config.toml
n_layer = 10
d_model = 448
n_head = 7
n_kv_head = 7
head_dim = 64
d_mlp = 1216
vocab_size = 2048
activation = "swiglu"
norm = "rmsnorm"
norm_place = "pre"
norm_eps = 1e-06
positions = "rope"
rope_base = 10000.0
rope_fraction = 1.0
qk_norm = false
attn_scale = 0.125
bias = "none"
tie_embeddings = false
parallel_block = false
init = "normal"
init_std_qkv = 0.0351
init_std_o = 0.0
init_std_up = 0.0351
init_std_down = 0.0
optimizer = "soap_variant"
lr = 0.00292
lr_mult_o = 1.35
beta1 = 0.95
beta2 = 0.95
lr_head = 0.0053
grad_clip = 2.0
warmup_steps = 200
schedule = "wsd"
decay_fraction = 0.891
decay_shape = "linear"
final_lr_fraction = 0.0
batch_tokens = 262144
seq_len = 512
doc_mask = true
train_tokens = 1163000000
steps = 4437
dataset = "wikipedia_en"
Each number is 500 + 25 x the weight over its row's rms, rounded and kept within 0 to 999. Layers, rows and columns count from 0. Numbers have three digits each. The size before them is the row's rms in percent of the matrix's.

# down: layer 2 MLP down (transposed), 1216x448, rms 0.0884, rows 20-29, columns 224-447
# gate: layer 2 MLP gate, 1216x448, rms 0.0946, rows 21-30, columns 224-447
# up: layer 2 MLP up, 1216x448, rms 0.0954, rows 21-29, columns 224-447
down20 102:482523517502461514518499442518513430506502482483429508521527498500475513528486456453477469538500511502540523513519570503478484497520510514471519535511497532520487455480538502467521487477486530508478526502490518505513505484498490556502537513512486493481490541460496480503475502502505515506518464478453485481466514477445487486519503507490484502481526510469507452528487477480470506504493498535489485546452509492453524469485522522465499488502556462498483519517443481460472503532528538478494481504477531535515504532546473454515468482498507488507542466528552537461509504495494518496502456494506509495499514514461496471468510469473463471537540491531512497457479541474442514519510
gate21 102:517506481511499521487487540499438498481520515531521475489483480481523469472465448533489535490430513521474538466528464478490506488503437526498541483525500562549481509502520514486519503529523501476505512513505484501519523520516530462505555512490493535519514499523496464469507521507522516491506496502513510479481507502510447563532458448505478499502531530458463509521525481487527498521466493495507497567519458489513533523541479540510523515514527507485521494505486511483487490517530503526542503486524506457548467505502498538541532453519497445475525473496492513478513519514463512465508505484504504502459552490518536507512505482485523475539491485509522477518479498491544524546472
up21 103:512485439506484469498511447456530483479503525506504542496531521495494476470512501486468545474485486494528483550494503527527511492490526534499517530509516484514504474429539490460502496484475515511476513516485497546486517496528524496481485506492518478498509464517524492493520528470517531501520456537539488452500502498468495501502485521468551506550490529512497498471496483484515506529490500488513535503474497506437504537520507483471472507523499468508518549487470535476479507528494501523545491477491505523486490480503474508510539521471475493506502439502475517497505508497534528476481461530501476498525496488539524540519531509467522467517518514474497488478479478492518475458484
down21 099:470511538533521473499556477548492472498495496554520508528503519463496452535441489456512479511456541506521497490467499541564527475468485509488518543535512467506513500494466478476531500532522479447541504467503545442523499440517501478519482512516525480535465527501473527490447517500493500531519501520474492534524486470509487472511499501503518508497512508479491537517529468432522488514472533521517506494521484471466515469497516497545522470550498475485509518499512469502493522509449442472512477527506516511511471522517465488516528533527504509452520540484533484499553453487455517530525486533528495475508492436502562493481499527522521515475524481494478525539487511542488494469484
gate22 098:463480487456517523468481484462472519467471507508490481503506493479485503504509515494487534485498476501479489515497461550466496448464515500510494514515482475443512495507485477488503486482486504517489454474508527475506499543515534512470492484495515436471504474502474475476469466527498493518523491495492494538489493480497537514490544526521497505516462491518535484541504480502462484516552499523451497502525483462539506495485531578524483492505506513506527498534528508535489475482471498500474498514490469478446478517501483515509543494509510505526482530518447528508468503488483523513492513527529473470525533553510520474540510483486489507535504471519492478486518540504533538535483
up22 094:480512473508548514529529510492512553529470517526516460506561477482473511511520487518477542517490495520523478476562435492491534479494518531493493485526484458552503490497487494529485484540504489561539490477492469517549525489565517513503466538504480511527478495481508544514539505479501502494475485513510504526516464450464497520483490555475480492507529489492525495498490521512467510488557537469455506477502491482523482527470464486500487511545494507534542503493443433516508482508477527483495506474503461499494504504462501522453495424452483499459471494510531515478522495513522500502531450510504502495542517509494502532480492551531489512505492483476504514526543506517509508485481
down22 101:539537525506497512484457516530489473562454495491513473514528484498516468494520527494477455529544555506525507529496489471534465480468469522478455472484477525476518489477526470477476489488463456487498452471516494500536500451537495492516495506531513504501470477489490497507479499493480463500567537502553532523486496512503468501571480496489451482465487521480507541486523493473480472483462513499477514499517483527541486537508498446480489481510502518520536533501482481513464501522473503467481523511512478503466502490505527493474496504515495490517479471502477552480479529481484506454485452449520498504496457466450517528565510546509489475515493504501514507455470502508480468505488
gate23 096:504518503462536544520487542539513528485481510504534516505526561486500494510499517464488528483503486499508495496488494506519514513474527480535495482492520468484493502500515487489532527489517536492481541524508501512487507496467496551463467541486516488507522534515558461482494494563501490492495428528508490464497503482496484521544499521497499419497461461512493512498518513480508482472524564498494511488530489551524521492522506504534528485521508495465501522510479503484536490480494495504532509480496509514494543493502517539481512482526517474497487496498543494540491483491479544503495506486537491461418555490564532514486499534459479500498490518499482514531469509491503507501486
up23 104:478498493489575452476509504486488485486502525479493489480488486497516499461516520486520502510475467464529526528506523460484503523523545502440510501482469502523509475508478477471515438442523472508500537475511499445527481480523493536511498528546462537519480496504465490524484456462535496542478494533509513491505488506468487532509465476474528532470537518525506485503489462518486513508495491498498469571509487426474479458472516469523486476482501467507471538521484487489459479545501538478483495485497475505505490512472535455484507476515489538507522492482522533480527479487491514527542465533478492528517476507482511534512508517481509499489491464451479451528521531496479524487502
down23 101:508494486456488521458493514520415529498458514492501510526560518467525501509488501496509488462519509468520514498499529452517485478507531503486512511470516424522515481516502525497503456489523504503532466466479488555465511503543517448505496437547519513517443492514499508479520473495453557504483517497497505485503547524534468534486514521543477506523479488553501513507493450544453481525512509481548504523491478451480505492498487496489468520496500486514494518516496492553505529529489504499515496425517446476545518456533507527540523502510545507532509472534493540466485476507481514523525480550532464506498488487500515536507451523492456498471496501526483530529551487492484467500506
gate24 108:502464518462532506495490480490496521545468465544451509465473477515516529465501520446518453490461521527535477497515521464428532513479511455473497486509535519498524487526492484498554474504484501519523472509493462495493512502539506503489500518480497496500453507475503451487503506502497461511503469518492513491500521531535486548496461506488537502442492451455503490520504472490480528562462485496506564484486502500514527479480505516493492553540536498442488550485489526478515520479514494479501503518450519492531532536453504488509462504490529490513474483553482507523503494525510492573491484507526516491522508473478462515517507502499498489521521480537504474497487548514487475419467
up24 109:553455481459511520530505500466491514504490498517509492499464540509527472492549472540493523509491476496490516440503480485518514479500513508522518518508549522511537503498509516532471453528511520478503530495485527517488485514478498457509506496499477517486522513516547480506493533471503506543494525447477480515505463520497468495542476531524516501496520445505479515493498546496479520509476520495510519506520464547536526531519524488499532498477504518518443498506463458528535482505443514460477492515486482514498521496479535494535514512547464501496502520520545533500486524475521501503474493531503495527473486499549469498533464454495469450502509458460497548486522488500467522530519
down24 100:524471498443507520491486506511486480445561517526530518489493488502507519509540526479521514481523505471501514527508462547541488500510538486491486474507496508501543541467458494518516483546495509501523446495503499500495472520522535498506520486506462484497532469507522458537560508517475455510501478485485530518472522450503486483545500508491513496518531484526459532497511524518535487499505543475577511526530545471534511473521491537531503510541504466500524509479485491510535485502532490487453522504465526524483498513501464519512520495527469449476524475520441538525475553507475484441481507499510456500513538518547512495502488533524537539479490455469506490535508517512509469502490
gate25 095:500489542487485505488489475508467513488451486516511526492498535516526445496495477489498489504522494489537521493506476469494530506463441473488519448452501487512536558521504471513477502536503482497515521488451479494522508487512489510534516517527496498507453456497498503494503503522479487461479504500543548509512502539487499485484484445513491528456553527484501493525496551439511492531446500449480475479492485476493527495519524502516488543471542503536515458529538449517485486511529477541515494482503468464518481501552495493509506512488492453522518493499488499495514506480486534497517493501463481483548473497483476506490485470553515549521530486489478502497525519510510513531483
up25 101:508501481504523503480490483479536510484484504502519512510481482481472510481494525555477511493486477489504513524463490529445498521507495511496475483497491541527489475507537496508521498530536543497522481509473532508441475493448522478542506475485511491495568538460512528504473485492548550520547502541519515483525503505551494489531495539496525527487492511494515517524447539531475485471505498495511478512489525518472490497550514501510471486504490548519492485488531514489535487505512535502505435513498478491505520528502533463528516490451505461492484511463540468579499469533529478490505501499472478493509490520450509472524480509475525478528549498528532483519510494508470500460510
down25 100:506490519511476502506537516495497524504515489514478502521462487537504490495477503510518541496537511506515472516516482510542507558483524494535521493512525516515473514522459507515496504521557511515487476441491494473488485497508490500527471496484516476484479502510481459514485500579523495470507525488513476515446518527525510495500470516477510525510524510517457483529501530460504473515514524492543492479474501504459514505500498504494536477512558461496521528453464529485506503501454507470480479525497482470519510508527519480505516491498538523463507468468526543531525522478521477474508493466516505435438490499516484536528481500526500505504497486507486477488467537479505470449479
gate26 098:452517506473495464471497480429464495500499524506512484469514514524456512491500515489493505481509497483497490435550511527486436541485467504457525497556522523509478541507553485494473519489469508479456519515519500486485516515460504518491503525490468478515492493501506486495428505535479516475518506511513489498525480536495499515543468512522456503511483482455526495506554518490469506540479505489526500470497517478513473500485479481494548532494528513506508501528475505496527459470532502486496506498512522470507507445499499483503463487496506533555486440528476520509535519493483493503529521518494479517477561491497505481517481491516495468517530441471525492476505476466505479475538
up26 103:525517464538480475485531493540492503479484520501517473518484493517532506482469501536474479484526512496487543492499515514530486468534527516526517450492459479520491480494482518491581479490531514482487504479551566515515509474522511499523479540449521470527527507518520492468517493487536505481500493495474518491484490531474468530524508522510505500510505493462510468535463465530514530539466491566495498484486497520503501485480542522524482508510502522489500491534503499498498507464516504521479511472483514494488465505535452504471485499473498551445496499462533482537497489489514528500487494513438509495509486465510493507492459484519509494452484479469544483490476493462502469462482
down26 099:505457516433477504498521537567524524527538516471473521500473529478481479568505480514463529487511466501514504504493459468516512504538471502529509481444495499464476484435507464521509500514491500526503496493487490482490469484547514518451499500502467516501479473510518469515466455488511520464501540509481541469472523467488472504480486489481539498473477500525469507506491536473539541530486530488511521503474482466453482508516515503540444506459510452518503511543511507500523494518549499513538451433519491490521507522506473491542530498483548467471498507554498500492558494485482484488490509555509465497414465515532491475467520484478488485481483508485521508499511519495488501509537
gate27 099:518521514533525505532518514530547480533497516495524462508492507491478474454506553507518520564527507500509458483532497485516503472497477542499526488532488548474512492538503506517490493475513516519484494518462512500488553491470502528476505540508495532513501460471504522504517548541444502493505506509472509495489471485514485508529541512522522510489502502505485468498489573509514463522499496495529468477487544484506491524481485472485511548516538497507500474492452516561538503516488533464520525510489541529533553452484483489509445524483495505551446488499517515491529513484506504506478453532501472485507511475502507502504494483503514490530437471511505477497480524480525531519551
up27 094:505517502548526464498459511539467540536491518495515467540486491470480512467541496517499538538492501443540453538542479511499489455450501489475508510532497490469486492504503510499517465508520547481497496521453511504470524506454509531464534468554476479485503502502501503491513545524470530543497492465532486519485494518499487496454515470494500493472530486507506482470462553438496436509499488524520480462490512472502464507463449481474513502505510483492494488472462518538495500501497504512484530492479542564527474536432455539509477531537480459520479490497473479480517503532491516520493478510494512478535481476501522517511473459520496511496502468462473469475466504499516539518490
down27 100:461531489510508457520479482471481520495506542516511474515523511501502468494557487502472481506523462518485481502517492495494504491435463459543499474461497506494500540489499505507454513527520494511454455503483504467477529512477498498463515513480531458511513513499507549530495536523461520498477454549513517507533513557485516528464503490527483500528475473526500487501495458481527505478499510494494528544525482477519491487491501519466451497511521488474502505507503503497505521507445462466481515518551517505465497533520491461531485454533537479492501502533459501462493487491509453476520522536539531454500532461511435520463457487478460499487512493528471502473501504501513489487501
gate28 095:479475496457464532512444537539485492505468477470481501507501474489468482471471520518540522513454504469492481528494464537508506508490525465548498508495516473475520522508472489498493477488468526525518515512521502483434461466461475502472462530511540512538537478459498480501512451501521467534502510508493480513511511499515499463491513504544520521516494495496519551489536513529513494446490540496509509471481474514549510451482503511451496502441539533513513545457478471522477468483520532501434557469476516504510527513543521464454487519473515503482501504524475448509533523461516504468495462513466499488472495463496464502511514501539482488515536478512507532464438554493521493514495
up28 098:462456529488463509521486539542450518478532500512524496511482474530519485503487507483501485550506529484491457532491483534464474511490498542502477512490514483501525529495486476487454485490505497512504482549458489500507527500488518477475511514479443518487526509512530474497466553452535486504479506544516494490494512514492510482472487485525509516494496485468503506529556498463522487505474474516479514482517515505520483497496517478524496448502498535448501481524490522543496520499473529521438504492511429529499513529421493509473546485506459508512499477483508467510470461499503529472517457473479517522525488471454498470487489507448513558494574539522498490470535535496514518494501
down28 104:514485532492455440529491549525506503487538496511518520481502455511514471497514460465527525509481523477527469516495479475499502480499481419560490509499502478477481486505487511481488482451510491512511447522518495527485515502533529516503510467524463478471508577468506490517506481516486524537478516466483502521520497533470500477510508479495478524527540515508509488507436490481553491512470493500511479500528497454473501534475476479467511508472504479475535449518539523512496527480534512483477516479489503485535511522494468482490491476458451514489480533445505503497493521489492533509501500460456540464503477510526476511487494489490492493459521493495504492491497522482487521486479
gate29 097:553511496466489484548505500577470499529495475513506507497526463486467532495493522515524464520465497517491504502441531466478519538513465549519542452515511510511531540498490531473477470527500484457486524505483484542466497503530481511481515488475481489487472494456483487502497511476519486471493504503475482477491465524519549459511484485535459526524505485536527519495482512499515536490519504484484473441489496485527485499534489449481523500508468486524515450487484512506465510489492481491504486438489502489464516486428524497483502488474544543529542514514422514537529568516530515536478494505552555485512505475526519469498503470497502496506472538507492479476506484513499524509483
up29 100:495497562498503473508493510564514487525474464497527496458531459508463554456491519495510490494526497476492507531472507530483493514514479523507506494526514502499499551469471506549475500477487505514528465490550497491488495515523489473502527552469488527495482494511496485487523536454495500514482516473503506492548506543495552527520491500528509500511527482478487519498508464518541488468510491512456481476534463491500494470479495482508497530519528537479460499508491459530517504493554499485487436507509517514512499475529465477485463464466432542508517508455502533532541529501468423486475516501518546497483488524494492478477482513545476505504472544543515497537519494497504523535527
down29 099:423478443478515466499536553501520500509498502499506536481495516507530478495485536452517497484526492469513506489507516541475480547507492473513497516480531516535491518451503507456502522549530481520473503513527461523520521494510473531519533485477497529527463498483507464485470503454501518502565498502508533505493486468520485438510483473477476498511514526490474470500496497514506436471522524514484521508468487484483507569485490511492459523472530531540504533530541520489508482501493477513498514487459468521500511484483514499539501486485531526449500481514462514487482482491540489468485495486488502554508486515566490497507499548495537470492506514519494490512515515484513492511490
gate30 101:494476485475468502472485492519506490521535481490530522516505483495516539481523521466509506513526534489517505484465591497505504476497514470491569528485470523528526495480486529527530478490477450487488499463486527522451509505503475510518503541488521499517551509465529507471507472506448506511454472531515512520511521518554499471471450497494497519456519487460543499489478495492502559522498503488538462505495521484503500503522542496462562501506512496496481488480465477502509496565556564503484510529485471487515471513534498547558488481515475481490505481519552537505503527484525469492527480457467516506461517504503479470503467495502496492504499496470505517496503514498511420497491